Weights of a small transformer language model.
Size: width 192, 6 heads of 32 (3 for keys and values), MLP 576 ReLU, vocabulary 1940, 8.32M parameters.
Architecture: rotary positions, biases on query, key and value, untied embeddings, gated attention, value embeddings, hashed n-gram embeddings, learned residual scales, skips across layers, capped logits.
Training: a variant of Adam for these matrices, 82M tokens, 5580 steps.
Each number is 200 + 20 x the weight over its row's rms, rounded and kept within 0 to 999. Layers, rows and columns count from 0. The size before them is the row's rms in percent of the matrix's.

# layer 3 attention key, 96x192, rms 0.0678, rows 66-95, columns 160-191
110,224,222,203,181,195,202,212,190,201,215,210,199,222,200,181,183,227,192,194,179,214,183,190,191,204,183,215,181,194,195,199,198
094,205,181,193,196,199,192,183,202,205,183,195,222,139,192,257,224,195,200,200,224,208,205,188,155,191,186,225,173,226,178,180,202
094,190,180,218,208,217,174,206,217,212,177,175,188,205,193,208,198,182,196,174,194,195,224,172,191,232,204,174,212,208,208,188,204
082,180,211,199,197,205,208,266,229,230,200,183,200,214,207,181,219,194,217,181,256,214,222,182,208,200,197,222,214,195,159,216,212
065,233,215,188,181,197,177,170,201,179,196,223,202,180,222,228,219,224,183,210,181,213,194,198,183,181,209,216,172,195,185,174,218
104,175,198,203,183,212,147,170,203,215,180,183,199,177,204,188,200,215,187,171,194,211,203,193,165,194,191,203,190,178,197,184,174
137,216,210,197,187,218,235,169,206,217,222,198,208,221,172,181,234,177,228,224,212,179,180,212,221,194,206,194,234,179,227,188,192
096,181,166,202,204,207,194,223,198,231,174,197,173,223,175,218,203,169,213,208,224,216,207,188,203,210,200,204,216,197,193,204,187
108,188,207,153,216,230,201,198,183,175,211,193,230,190,204,214,168,212,176,202,174,183,180,177,198,199,243,197,167,180,213,192,214
112,197,198,241,224,213,181,196,232,224,159,187,178,221,183,220,225,216,218,200,211,198,230,210,221,232,187,199,215,227,193,203,212
090,200,153,165,235,211,235,169,167,187,183,188,223,216,184,219,197,177,189,198,214,170,173,167,185,194,192,158,189,197,226,206,218
067,188,215,187,199,232,194,192,177,185,190,188,227,204,216,187,179,162,220,199,210,162,154,230,210,217,226,169,212,181,174,176,198
083,171,185,230,214,188,215,199,207,230,217,173,213,205,195,205,221,200,223,196,206,244,248,177,209,212,186,164,219,215,177,210,271
102,208,203,200,205,161,211,205,190,178,219,177,205,223,237,201,203,178,210,174,159,207,182,205,202,207,177,176,223,183,188,187,237
109,173,178,198,188,197,212,192,206,211,196,172,200,172,154,224,169,156,195,187,204,219,201,185,240,243,183,188,199,213,207,216,202
105,210,185,220,202,212,184,184,186,220,189,229,205,187,194,181,218,218,200,230,192,199,205,222,232,218,236,192,209,182,200,192,180
099,208,200,176,171,202,202,205,192,175,200,199,213,184,197,160,178,151,194,180,204,207,194,184,197,193,173,189,209,163,233,183,156
101,207,195,199,204,204,192,164,182,187,223,229,202,228,207,188,196,239,196,201,218,167,208,219,188,211,217,185,189,174,198,188,191
098,184,208,174,215,209,201,166,194,192,185,174,219,183,225,199,209,166,181,175,167,198,214,211,204,222,203,173,194,178,240,205,189
097,200,215,194,176,194,216,197,201,186,201,190,240,236,203,153,200,214,215,207,215,205,166,169,198,221,168,221,193,172,193,180,202
101,177,193,193,234,186,184,208,203,218,170,184,176,150,213,201,207,210,200,201,211,194,199,211,205,198,208,179,204,225,187,206,185
105,196,188,237,199,230,169,164,209,206,200,218,180,189,177,223,182,233,189,167,243,175,186,226,190,207,194,225,177,183,210,257,198
090,210,219,197,199,243,222,199,237,212,180,200,220,198,178,204,197,255,212,223,221,189,217,200,189,172,180,204,166,202,186,169,211
102,197,209,225,200,167,193,226,202,221,200,207,173,187,172,228,208,241,199,165,216,181,206,221,189,208,190,229,185,224,159,162,245
103,192,161,176,192,206,172,160,187,179,223,190,208,217,207,179,166,191,196,180,227,189,194,218,167,204,190,198,199,187,207,222,164
096,244,183,210,202,193,188,196,183,201,212,240,191,204,187,171,203,230,205,197,218,186,207,203,199,198,216,253,204,164,196,205,205
101,172,221,180,184,221,201,201,187,189,177,195,209,184,213,171,205,219,212,206,215,174,192,212,184,178,173,198,183,172,155,167,171
096,158,182,189,194,205,197,141,196,199,197,173,199,201,215,237,180,192,189,176,199,217,215,187,215,236,175,166,207,202,203,222,211
091,155,208,210,223,162,171,218,210,205,195,207,190,181,215,221,202,173,197,184,200,212,188,201,205,204,206,197,221,208,179,214,210
090,201,198,229,176,207,161,214,187,217,163,227,165,190,214,211,216,232,206,217,212,197,178,222,214,207,228,238,207,174,189,210,202
# layer 3 attention query, 192x192, rms 0.0726, rows 131-159,163-191, columns 160-191
092,197,208,197,203,202,264,188,195,211,203,185,238,225,236,222,169,195,194,196,202,197,193,197,214,213,196,220,226,237,204,176,210
122,190,199,211,204,177,160,189,237,217,200,175,197,176,216,192,198,222,195,211,223,200,220,181,196,211,195,192,181,222,181,184,228
082,198,208,237,199,166,179,173,194,211,191,199,213,197,210,215,192,227,197,192,206,206,216,176,187,229,193,189,200,218,184,168,208
126,221,221,175,177,222,222,204,196,176,215,221,208,226,215,188,197,188,200,206,183,215,196,224,189,169,209,217,191,188,214,192,179
112,249,223,163,213,191,200,247,223,203,218,228,206,150,193,180,228,176,212,224,195,178,215,205,211,188,210,202,191,190,209,233,208
086,212,161,154,214,166,220,218,205,212,179,203,205,211,178,204,226,212,236,225,207,216,183,205,203,200,195,210,207,209,206,236,187
119,191,204,190,187,172,197,206,212,216,158,176,204,232,222,180,181,220,219,207,210,245,208,209,180,198,140,198,195,197,204,165,204
096,216,204,178,202,241,228,200,199,191,221,184,225,163,209,206,184,163,191,214,207,163,177,205,228,185,235,213,234,214,212,207,214
128,202,218,215,185,164,182,199,207,213,180,186,188,229,186,180,203,216,193,216,190,185,207,185,188,230,141,186,227,213,190,175,243
078,208,201,184,186,200,207,210,191,197,194,198,176,199,191,195,184,191,209,184,194,215,200,225,209,159,207,204,193,180,214,226,189
097,223,194,186,174,174,159,214,209,197,209,210,200,190,169,171,204,202,209,206,199,179,188,180,245,201,166,208,216,164,215,181,209
070,198,209,241,203,174,173,157,190,208,194,195,196,224,233,193,197,220,210,195,216,213,224,202,196,220,196,175,197,220,184,154,214
103,171,202,176,202,173,200,168,190,210,171,176,186,207,187,203,191,177,218,207,199,200,175,189,181,214,185,170,190,199,205,158,202
098,171,165,219,196,202,204,198,225,211,219,162,207,183,178,209,193,199,190,192,212,182,187,175,208,199,198,190,230,211,187,209,221
095,198,202,183,191,189,171,212,202,199,216,231,175,181,213,188,184,249,200,165,201,169,249,230,168,177,190,197,222,208,179,198,196
099,218,208,187,215,221,203,215,229,204,214,180,205,183,153,222,223,187,209,195,212,170,184,190,255,182,173,211,255,202,225,230,211
098,246,170,178,192,184,168,211,205,180,232,214,183,190,205,184,203,221,211,193,186,179,216,196,202,216,166,167,194,187,210,194,207
103,232,186,175,181,191,181,219,208,222,190,190,210,179,196,180,201,180,214,183,231,188,192,186,213,182,195,205,190,185,186,205,186
089,210,222,178,207,212,224,186,192,193,177,176,252,220,170,159,185,194,207,151,226,169,211,174,177,198,173,170,189,164,212,186,229
094,181,159,228,203,217,196,224,215,222,194,194,162,169,207,225,195,220,174,188,178,220,199,203,209,200,204,226,205,209,184,204,212
101,229,204,220,194,218,198,207,226,181,248,233,196,203,210,201,220,182,196,238,203,198,197,183,204,223,215,201,188,217,221,236,198
076,199,206,199,217,219,234,161,188,186,185,191,231,207,208,204,218,233,197,193,203,195,226,214,204,179,193,178,212,201,178,188,203
091,220,202,174,181,209,206,222,200,202,199,223,155,210,160,225,182,207,202,249,201,192,222,208,154,180,221,172,196,198,185,210,189
109,217,199,175,211,198,183,220,201,187,234,220,181,161,179,186,211,173,203,208,189,173,176,174,236,206,220,181,194,178,220,223,208
097,222,212,159,200,208,194,199,173,183,218,230,157,231,182,215,179,207,171,213,175,170,206,214,208,208,193,172,231,211,229,200,170
092,221,179,213,191,216,212,183,213,190,216,184,209,170,178,201,198,204,211,172,192,193,213,187,212,158,203,197,214,188,202,206,189
091,198,180,204,192,201,187,193,205,200,227,211,188,176,203,203,212,194,216,193,214,183,187,150,204,215,184,197,197,195,211,195,222
078,185,187,212,213,198,204,238,204,224,196,212,202,198,216,201,186,170,205,197,182,236,188,204,176,210,222,216,160,202,188,224,211
090,203,216,216,192,187,183,197,214,199,222,220,167,226,212,192,155,185,180,175,213,181,219,218,178,183,194,193,194,224,231,208,149
087,202,191,198,176,220,210,171,212,206,197,159,169,182,157,203,214,212,188,204,229,244,203,211,204,184,224,188,215,197,199,203,200
093,202,207,218,205,204,188,195,207,212,168,223,194,201,221,219,218,217,185,215,224,218,211,212,208,222,187,192,202,241,193,203,192
107,209,169,209,178,249,217,182,207,175,154,188,204,190,196,212,205,201,208,194,198,210,203,185,200,149,227,179,198,181,227,182,183
130,165,187,223,227,202,195,213,195,216,195,203,191,178,185,235,171,230,181,191,179,216,202,180,194,217,191,203,181,229,167,228,226
092,198,214,232,197,212,190,174,191,212,179,186,198,221,168,203,208,214,206,180,178,181,166,232,195,196,209,210,234,199,200,167,198
070,170,173,192,220,196,190,215,207,199,210,174,211,227,223,185,210,187,196,181,202,221,166,171,243,226,190,190,209,197,224,179,208
094,210,213,208,203,189,210,213,168,215,206,222,226,215,220,181,234,183,208,222,193,177,215,223,230,175,214,177,220,229,215,204,181
121,191,213,199,224,222,196,150,246,186,205,188,185,198,157,212,179,213,227,195,199,234,210,186,168,194,184,200,181,220,213,217,206
081,224,187,208,236,166,215,193,202,213,211,162,182,211,216,200,198,219,230,209,203,190,183,182,211,158,182,233,179,230,191,214,203
098,200,174,188,214,197,167,198,202,216,171,197,172,216,179,189,219,202,192,190,199,219,191,192,205,212,219,181,214,209,182,165,220
076,215,196,238,179,196,201,186,182,214,171,224,194,212,207,217,199,203,199,202,193,201,200,204,228,191,204,184,167,205,208,183,215
076,172,181,187,240,174,197,219,221,215,198,184,198,161,184,212,188,230,199,199,213,221,194,165,169,212,208,206,184,209,169,232,217
120,188,183,208,178,205,210,161,199,194,191,151,226,196,224,233,177,204,207,189,212,194,207,190,188,218,191,164,193,221,200,185,203
089,188,190,203,228,181,201,226,222,198,197,196,200,171,242,226,210,189,195,219,196,198,197,180,191,202,198,209,180,190,191,195,225
108,206,236,176,230,185,178,215,207,207,198,235,197,223,207,160,221,194,193,244,210,213,170,214,223,209,224,240,177,174,185,173,194
111,232,177,213,172,160,223,210,182,196,226,190,198,221,211,186,179,192,196,212,182,213,175,186,195,218,140,232,215,207,225,180,207
098,211,203,202,210,209,193,201,155,207,244,226,212,229,206,186,201,210,235,187,229,187,172,196,224,209,193,198,216,190,210,188,213
093,193,191,241,188,224,183,178,193,218,155,173,184,200,180,208,208,179,172,155,196,199,215,231,203,162,207,174,219,190,226,180,208
101,220,195,222,184,194,224,163,216,206,201,180,224,165,211,186,209,204,228,222,203,189,173,203,180,205,189,210,189,201,208,198,207
109,195,200,200,202,207,180,178,219,190,189,213,185,202,217,188,191,213,182,213,204,228,231,205,161,189,239,181,153,194,190,182,222
116,199,203,208,216,222,209,226,190,202,201,214,206,187,161,192,203,223,212,182,212,190,237,206,228,215,191,191,206,201,210,239,197
099,212,226,164,195,182,185,217,204,223,226,232,206,208,203,175,202,219,213,237,212,206,173,230,210,222,207,236,191,174,186,197,193
104,188,249,181,210,206,183,220,196,205,196,219,195,224,189,179,227,223,206,230,183,198,206,238,243,223,244,211,180,181,179,181,191
103,201,181,211,200,189,207,211,167,186,219,191,202,196,193,224,198,177,227,159,202,171,187,188,207,196,168,190,237,207,218,210,213
089,207,217,179,183,182,205,206,178,200,235,205,177,240,229,174,205,214,199,242,213,177,169,179,247,270,215,228,202,216,182,193,190
094,225,195,187,166,219,206,173,207,208,221,217,240,205,193,173,177,220,206,236,207,227,179,256,202,192,206,197,181,193,212,176,190
090,178,179,209,228,203,172,207,210,188,180,176,166,157,206,241,197,192,197,205,192,194,186,200,188,186,226,173,174,210,200,195,218
098,191,195,224,226,205,203,192,207,193,167,185,212,181,185,215,190,182,193,172,185,203,244,176,182,165,193,189,190,212,202,210,211
094,192,214,172,224,212,173,201,224,204,187,226,203,198,186,175,208,232,198,216,206,206,231,217,208,222,251,217,177,200,178,185,202
# layer 3 attention value, 96x192, rms 0.06, rows 64-95, columns 160-191
087,210,198,190,204,192,189,178,192,192,163,223,195,214,213,217,194,206,171,236,188,210,221,185,149,216,214,198,149,196,195,195,189
106,195,140,196,181,176,204,206,195,190,172,179,190,218,177,198,165,201,187,248,186,209,182,173,194,190,205,187,186,200,204,194,193
092,204,187,202,211,218,178,203,186,215,217,181,221,203,198,200,195,185,202,173,220,175,199,228,241,190,212,169,238,181,203,200,227
093,184,217,197,212,197,222,199,204,210,206,163,257,232,226,192,179,180,222,186,216,187,194,237,235,196,202,178,234,206,200,198,221
080,207,200,203,199,204,214,227,204,214,211,173,224,208,208,186,193,185,216,212,238,199,166,210,257,161,188,197,229,210,193,197,219
105,183,159,184,189,191,210,212,187,195,165,180,182,212,183,215,180,197,191,239,185,206,179,161,179,211,208,200,187,192,204,201,190
090,186,229,200,219,195,197,175,218,190,200,220,187,211,218,186,201,211,177,201,188,209,225,226,118,234,222,199,156,195,189,197,199
104,215,229,205,204,217,221,193,219,210,231,195,241,213,209,190,200,201,218,171,227,195,223,225,219,194,176,216,215,216,199,213,216
105,204,236,195,210,198,210,182,226,213,220,180,203,202,194,193,223,184,230,166,223,181,212,223,235,190,194,209,230,194,213,205,215
119,192,191,199,226,189,195,172,182,212,204,212,198,206,218,184,235,196,176,178,191,179,199,208,181,222,230,168,190,163,188,193,235
098,201,217,212,208,222,216,163,224,188,216,210,186,161,188,188,221,213,189,187,195,219,228,199,168,197,187,213,180,196,190,205,187
116,205,173,202,197,191,211,191,142,216,195,201,211,191,192,185,188,170,187,238,198,194,184,186,217,210,209,177,189,159,204,193,209
132,201,216,206,192,187,204,189,231,195,199,183,200,221,151,200,154,185,216,224,214,206,205,206,196,176,183,192,172,203,209,214,199
096,211,237,215,203,204,200,199,207,204,220,194,244,214,214,201,181,189,202,160,203,193,228,241,242,183,179,215,234,223,209,205,206
115,191,195,191,205,213,191,198,218,192,217,191,166,159,168,196,212,218,204,190,206,198,193,207,177,185,216,199,195,187,199,189,189
090,209,207,204,198,209,214,191,179,219,205,197,228,226,235,200,182,187,206,203,213,213,185,202,230,197,192,211,209,228,191,184,214
158,200,194,201,222,207,219,147,231,207,163,200,217,180,189,194,217,190,210,191,235,173,199,197,220,196,191,199,183,165,195,235,210
096,206,201,205,210,207,214,176,208,194,184,224,189,187,220,199,190,205,160,241,195,240,209,200,146,218,219,207,143,196,183,187,184
106,211,223,212,200,214,240,204,179,217,195,200,229,217,224,185,202,184,212,195,209,226,199,223,216,202,184,221,200,221,197,203,203
132,211,222,210,193,203,237,197,189,203,201,197,216,187,213,200,196,190,210,195,208,226,185,200,216,177,191,251,210,207,196,203,183
093,194,169,205,208,194,182,225,178,210,210,183,250,223,217,214,205,188,199,159,207,166,192,210,234,207,216,170,226,187,196,208,222
093,211,162,220,191,201,196,201,190,208,211,186,224,221,190,185,181,205,194,208,197,201,199,197,248,183,168,179,227,220,206,195,215
094,190,184,212,187,204,199,198,196,209,207,173,231,223,213,187,173,196,216,235,218,191,185,223,218,197,196,170,224,217,184,181,221
126,200,226,205,197,200,223,167,200,201,200,210,238,241,235,199,212,196,204,207,179,202,242,206,192,227,177,204,191,230,190,217,214
111,202,166,201,189,199,201,216,173,191,172,187,193,208,194,226,159,179,179,228,186,208,191,177,198,197,204,189,190,188,196,193,186
111,192,236,207,192,202,233,174,222,207,230,193,222,216,212,181,221,224,217,199,194,214,213,232,205,194,178,215,212,249,192,184,212
104,171,196,188,200,198,217,168,180,210,173,187,239,233,233,193,187,179,204,230,217,197,196,227,219,224,210,176,207,190,179,179,217
088,202,210,202,217,201,193,219,196,210,226,206,194,204,188,182,241,188,228,161,208,168,194,189,240,207,201,199,237,196,214,212,222
109,193,230,189,216,191,213,169,189,211,190,216,220,232,241,186,229,187,208,211,182,198,217,213,198,240,222,197,200,196,204,199,215
099,211,169,215,175,197,208,203,217,197,185,194,216,220,193,199,172,227,188,255,202,213,190,174,182,176,186,201,164,209,193,197,197
120,207,219,222,198,222,242,140,208,207,178,194,258,217,212,191,189,197,212,210,231,209,209,210,212,195,168,202,193,191,187,220,205
084,192,173,198,220,201,200,227,179,217,225,187,229,216,215,193,221,186,220,160,205,161,175,211,233,205,226,179,239,182,207,197,219
# layer 3 attention output (transposed), 192x192, rms 0.062, rows 128-191, columns 160-191
088,204,220,215,166,214,193,215,214,146,202,193,189,176,195,176,197,205,190,179,198,182,209,205,214,214,194,202,230,195,190,208,208
109,214,225,181,194,205,239,185,199,159,197,207,198,157,197,187,210,205,193,204,208,175,205,206,209,187,224,187,223,214,159,224,216
097,196,189,185,229,181,197,194,199,244,198,187,198,214,203,217,211,198,225,211,190,218,169,181,191,200,185,217,192,204,220,199,186
088,203,193,180,212,175,203,206,189,246,215,214,185,211,194,196,213,188,228,221,200,236,195,191,190,194,195,228,194,176,208,187,189
088,192,193,183,214,165,218,181,186,247,216,229,198,209,205,189,219,194,219,228,214,212,192,200,181,188,217,213,166,197,204,194,196
105,241,227,183,179,201,233,197,200,197,190,215,198,168,199,178,226,203,196,206,217,184,203,206,222,182,215,200,214,214,161,216,220
090,197,206,226,189,227,158,230,231,162,192,197,170,195,197,193,177,214,181,197,167,208,220,206,212,223,192,196,207,188,213,202,206
100,167,187,176,225,181,184,192,191,245,206,176,203,234,199,201,192,179,217,202,196,226,195,195,193,202,190,219,200,168,223,170,184
108,186,189,206,219,192,190,197,197,238,202,183,211,230,204,216,191,190,212,209,199,230,193,202,171,205,180,215,190,191,222,179,184
116,195,191,215,221,196,175,236,200,248,189,180,174,214,180,202,211,211,212,186,171,216,196,197,206,213,169,231,208,191,243,200,196
102,188,205,222,185,223,161,213,221,197,188,178,205,225,202,204,183,208,180,204,182,204,216,207,212,220,194,195,196,197,206,196,194
114,228,200,199,213,192,224,207,192,275,221,224,199,209,217,189,241,199,230,204,208,199,177,199,223,191,200,236,186,212,216,213,210
109,200,217,187,175,219,204,173,200,188,198,166,220,195,189,200,207,176,208,223,194,219,213,199,190,199,203,219,242,177,178,201,171
102,172,169,195,219,186,202,176,192,227,226,200,197,237,222,208,180,177,231,199,206,218,185,194,177,214,201,195,199,176,229,182,181
117,197,203,229,202,222,179,193,212,176,169,192,203,209,201,224,192,227,168,215,182,205,204,206,192,205,202,187,184,223,190,202,194
103,192,181,173,217,170,217,201,185,224,229,237,194,209,201,184,219,178,231,193,229,202,192,195,195,189,212,215,185,181,225,194,201
133,201,231,233,184,197,192,226,198,228,227,163,194,215,203,191,191,200,203,233,171,254,217,208,182,212,179,226,182,203,178,189,190
091,199,200,222,170,213,179,221,217,166,209,210,171,193,206,170,194,201,194,190,193,187,221,216,225,215,209,201,207,185,192,207,214
115,194,188,182,209,175,202,207,191,232,240,234,191,210,224,180,197,191,215,198,227,197,196,200,209,196,207,213,164,188,230,196,210
126,204,194,209,187,175,215,198,197,227,237,245,208,220,234,176,198,192,206,211,229,188,206,217,204,191,218,203,158,203,206,196,205
094,209,204,186,224,175,203,188,193,243,202,200,190,206,191,201,217,199,222,214,197,217,179,180,184,198,184,221,195,187,213,189,191
091,193,181,157,234,173,224,186,175,236,209,207,207,196,205,204,207,188,227,200,219,197,184,195,198,179,217,200,195,193,201,201,193
093,209,189,169,229,177,220,195,182,239,201,228,187,195,183,196,228,188,224,222,216,218,196,196,202,176,222,207,195,193,192,205,209
106,196,190,181,189,202,172,243,200,204,232,224,174,192,200,187,175,181,211,171,212,213,203,208,207,217,183,216,221,149,216,183,217
113,227,213,187,168,208,224,203,196,165,217,232,194,169,209,182,216,201,205,194,217,180,188,190,211,204,216,185,211,201,173,217,212
098,167,193,184,223,189,161,195,200,231,212,221,179,218,181,197,182,196,199,201,209,221,227,223,190,208,216,203,176,163,212,182,201
105,211,195,183,217,178,209,223,191,249,220,228,167,190,187,185,224,187,226,219,205,225,204,197,205,190,211,227,192,184,202,205,218
096,201,188,208,222,193,191,197,184,258,190,174,212,221,195,229,204,195,212,189,195,215,183,193,172,209,168,217,193,203,219,174,189
106,207,192,205,215,185,186,244,204,206,224,218,173,192,192,190,187,188,209,157,200,211,206,211,205,202,174,248,204,182,245,189,210
103,191,227,179,185,207,210,188,207,146,210,207,189,168,197,178,197,202,188,210,198,183,222,218,208,204,229,180,214,193,158,222,214
110,189,204,208,187,179,196,222,194,251,248,206,190,217,216,177,199,179,221,227,198,234,220,217,198,211,201,215,185,177,184,199,205
090,212,202,191,226,177,203,198,190,255,197,207,193,214,196,207,211,200,217,215,200,213,183,186,189,193,189,221,178,208,215,192,196
086,183,206,221,169,240,200,191,199,214,206,172,199,201,184,216,195,219,208,188,226,230,197,205,210,195,182,185,260,209,215,178,200
099,187,228,221,208,210,197,187,208,176,236,233,186,200,181,189,234,218,199,215,209,219,211,205,162,209,228,199,203,189,194,201,193
082,206,204,179,225,160,214,198,203,168,192,212,223,208,236,194,198,203,208,191,167,166,179,190,199,215,179,232,173,216,186,215,182
083,237,191,207,226,177,206,209,192,155,203,224,210,185,210,181,224,225,188,182,177,181,182,188,186,199,189,208,194,202,188,209,194
078,231,203,211,226,155,209,203,198,144,193,226,209,198,209,172,219,202,184,159,177,175,196,198,184,190,202,189,173,202,189,218,208
100,204,230,238,199,207,198,184,213,179,228,214,198,200,181,187,236,232,198,203,219,218,214,208,173,193,213,181,213,211,191,201,204
096,211,191,197,175,244,196,197,203,247,172,161,199,187,200,215,187,203,204,211,203,213,204,190,230,186,176,212,241,198,237,198,188
092,199,183,169,219,170,184,221,190,181,178,206,210,199,224,196,202,201,192,176,180,161,174,205,214,217,196,211,185,198,190,204,210
091,226,171,171,228,184,195,227,172,188,187,214,216,182,236,204,198,204,185,172,169,166,170,195,198,212,191,221,170,208,189,198,190
105,213,210,189,200,204,220,206,209,196,161,163,226,199,216,210,183,191,215,172,200,166,207,206,241,179,149,225,228,225,209,214,192
090,187,192,177,179,211,177,225,201,267,177,182,202,204,198,217,187,182,209,203,205,201,196,190,236,218,208,204,190,181,217,197,219
100,205,212,220,221,178,204,214,225,150,184,178,215,200,200,192,212,216,193,148,214,177,212,215,223,157,171,184,208,246,199,218,236
114,201,189,202,198,188,187,211,176,167,220,226,229,188,210,199,245,234,199,181,193,206,187,198,168,239,224,200,205,194,186,193,185
093,209,155,179,195,174,186,202,182,214,210,218,173,205,209,198,204,188,196,212,180,176,177,197,206,201,210,218,177,176,200,178,205
091,207,198,179,186,206,201,207,193,259,182,207,196,201,214,215,191,175,213,223,186,202,211,187,212,226,211,222,169,183,202,209,178
078,200,183,204,217,186,200,208,209,145,191,200,200,193,197,178,202,198,184,175,199,185,210,216,204,168,192,180,194,203,219,223,220
145,245,227,227,213,207,186,234,181,205,203,209,226,192,223,192,226,236,195,147,154,194,182,189,202,214,175,191,209,233,182,195,210
105,202,198,215,168,225,186,210,213,221,191,168,190,207,191,200,192,201,208,185,208,200,211,206,240,178,175,184,250,201,243,198,218
084,191,193,205,222,197,187,200,228,152,183,183,202,187,201,191,195,206,184,176,196,182,212,208,215,158,182,169,205,196,214,219,242
097,205,195,208,217,195,172,197,213,182,192,193,189,190,190,183,211,219,176,182,175,177,209,200,211,166,191,143,194,199,216,211,246
080,222,231,216,219,169,216,178,203,168,184,228,204,203,208,176,215,218,197,199,190,179,193,197,191,189,176,216,186,206,169,204,179
096,185,209,194,220,155,194,220,214,156,206,224,196,206,197,187,201,180,200,197,193,180,197,223,183,207,231,207,178,186,182,204,209
081,242,201,216,223,170,217,214,202,155,212,234,200,195,201,164,224,184,195,188,196,196,199,210,185,185,213,207,193,205,204,229,200
107,192,183,200,197,214,189,224,214,191,193,188,195,190,197,205,176,202,196,197,231,212,178,220,211,182,196,195,242,173,208,181,225
096,194,224,236,182,213,204,183,208,176,236,229,194,219,186,186,226,235,206,207,209,229,196,202,175,195,213,175,215,202,201,196,198
099,204,174,165,216,190,190,225,199,206,173,208,185,180,195,205,188,172,194,197,206,183,208,211,213,203,214,218,193,159,214,211,217
081,241,203,227,227,192,208,219,220,154,211,210,204,192,201,168,208,215,195,170,199,188,208,191,195,163,176,200,208,227,221,230,208
079,216,194,183,225,170,216,201,186,187,166,195,228,193,237,217,189,190,197,173,189,171,171,213,201,213,176,225,178,209,152,187,190
101,208,184,198,216,213,210,216,216,165,189,162,203,182,208,205,167,187,193,167,220,182,202,203,223,159,160,207,229,212,221,209,209
094,183,227,218,190,213,191,197,199,187,215,224,187,196,178,191,229,220,194,203,200,228,217,214,175,216,228,185,225,184,210,198,197
105,226,212,219,218,198,180,227,210,201,214,206,207,195,206,176,224,237,188,175,171,191,195,197,203,186,185,176,219,212,222,203,234
076,226,223,211,228,177,218,190,209,150,168,211,208,196,215,182,205,200,199,187,184,170,200,205,200,180,174,208,171,215,174,222,189
# layer 3 MLP up, 576x192, rms 0.0731, rows 0-14, columns 160-191
112,220,212,205,210,209,194,193,195,190,214,214,199,203,196,162,214,222,175,228,198,189,192,234,201,186,243,193,187,206,203,206,182
091,198,237,195,218,197,222,194,207,174,211,216,221,193,202,179,217,191,229,189,213,190,172,192,250,173,219,229,194,239,198,186,166
114,225,172,209,184,185,239,176,198,175,204,197,198,219,203,196,199,206,189,226,224,187,207,220,194,179,210,208,235,174,211,189,191
099,244,225,201,186,215,223,220,211,186,218,184,222,201,181,162,195,196,241,186,215,203,189,188,198,201,176,205,227,190,232,210,209
101,258,232,173,185,241,193,189,208,191,199,222,156,160,238,173,205,190,181,187,198,192,217,177,177,210,204,188,247,197,233,191,200
098,222,211,205,186,199,209,201,203,171,235,197,189,186,202,191,179,132,190,201,172,220,196,212,191,178,183,237,197,180,193,219,193
088,190,175,178,148,197,207,177,179,208,211,201,234,173,177,183,234,201,223,237,205,202,176,178,222,213,222,194,224,167,178,187,183
030,200,211,193,181,231,207,184,199,172,214,211,205,212,205,158,224,193,206,221,193,189,191,219,228,177,222,212,195,168,234,182,198
103,243,203,161,198,204,191,203,217,176,231,232,183,201,210,210,203,155,176,223,164,165,171,192,218,203,190,208,210,175,196,215,208
101,198,220,170,206,197,204,172,182,190,200,214,204,189,201,178,196,163,173,208,212,182,198,236,232,179,204,209,180,174,213,215,188
092,225,189,203,169,221,197,179,201,172,212,184,229,225,218,188,195,185,181,210,204,175,176,223,181,190,216,195,203,163,232,211,208
103,228,207,164,207,218,223,221,190,178,245,220,189,204,210,221,176,175,224,208,169,222,187,172,207,183,184,212,213,196,242,233,220
102,220,179,207,192,240,216,145,206,194,221,198,198,194,176,210,189,215,186,195,213,183,199,187,186,207,222,203,210,181,191,150,200
099,208,203,223,217,221,205,198,211,181,189,220,181,216,183,173,232,186,213,244,201,186,202,195,208,222,227,233,221,198,212,225,188
086,194,214,191,164,182,214,202,191,169,194,215,197,181,225,192,193,195,196,165,219,193,191,198,184,195,213,186,220,185,211,204,186
# layer 3 MLP down (transposed), 576x192, rms 0.0691, rows 0-14, columns 160-191
112,209,203,209,203,161,212,199,211,230,193,181,189,195,198,208,180,194,220,198,193,194,228,202,206,201,192,190,189,230,225,180,205
076,224,199,221,168,209,205,213,212,183,223,203,195,203,217,196,192,191,199,212,216,220,209,170,169,206,180,196,186,176,176,182,214
120,206,216,190,210,183,246,232,174,171,220,225,199,177,191,201,222,187,199,193,179,207,193,219,208,204,206,229,229,198,189,203,192
098,188,231,182,197,205,192,207,216,209,172,192,172,185,194,191,196,223,210,237,228,204,188,217,183,205,173,237,182,197,177,177,186
105,154,203,166,227,199,182,175,218,211,208,194,191,228,196,165,219,227,212,199,205,202,235,206,187,199,216,210,189,182,192,202,199
094,221,173,187,185,193,212,217,205,176,181,199,175,197,171,163,219,201,181,191,222,203,209,172,193,228,221,203,190,234,200,229,209
085,227,195,209,194,200,220,185,204,287,212,191,191,214,205,209,232,185,187,171,194,191,179,197,227,186,187,210,220,221,195,192,202
025,192,198,202,211,207,212,184,198,159,211,233,210,205,233,212,201,210,189,203,192,193,149,218,191,179,242,179,207,204,207,193,183
100,196,175,172,188,208,193,192,206,213,214,194,203,205,206,202,214,203,171,214,210,211,209,197,217,206,218,158,180,226,220,191,222
110,172,205,208,215,202,168,191,247,259,185,202,206,211,196,202,194,242,229,207,199,230,194,205,207,233,189,216,190,190,153,186,188
079,195,205,189,211,181,225,216,186,187,195,200,205,205,218,176,160,196,241,162,160,217,184,214,228,215,196,170,216,240,210,225,179
104,220,174,208,204,206,173,224,176,222,201,213,208,200,193,230,202,175,232,196,182,203,187,230,199,181,235,219,202,199,205,192,173
095,211,206,227,188,201,221,185,175,241,187,182,171,207,204,223,201,193,211,220,194,204,230,206,206,236,167,211,209,217,160,228,193
093,187,179,187,191,179,187,199,152,203,180,211,190,220,187,179,175,192,195,205,183,197,160,187,202,220,191,175,191,174,224,155,213
084,168,252,225,179,213,172,212,190,191,226,176,214,195,187,217,217,189,223,210,228,196,187,210,178,213,151,198,201,217,182,165,191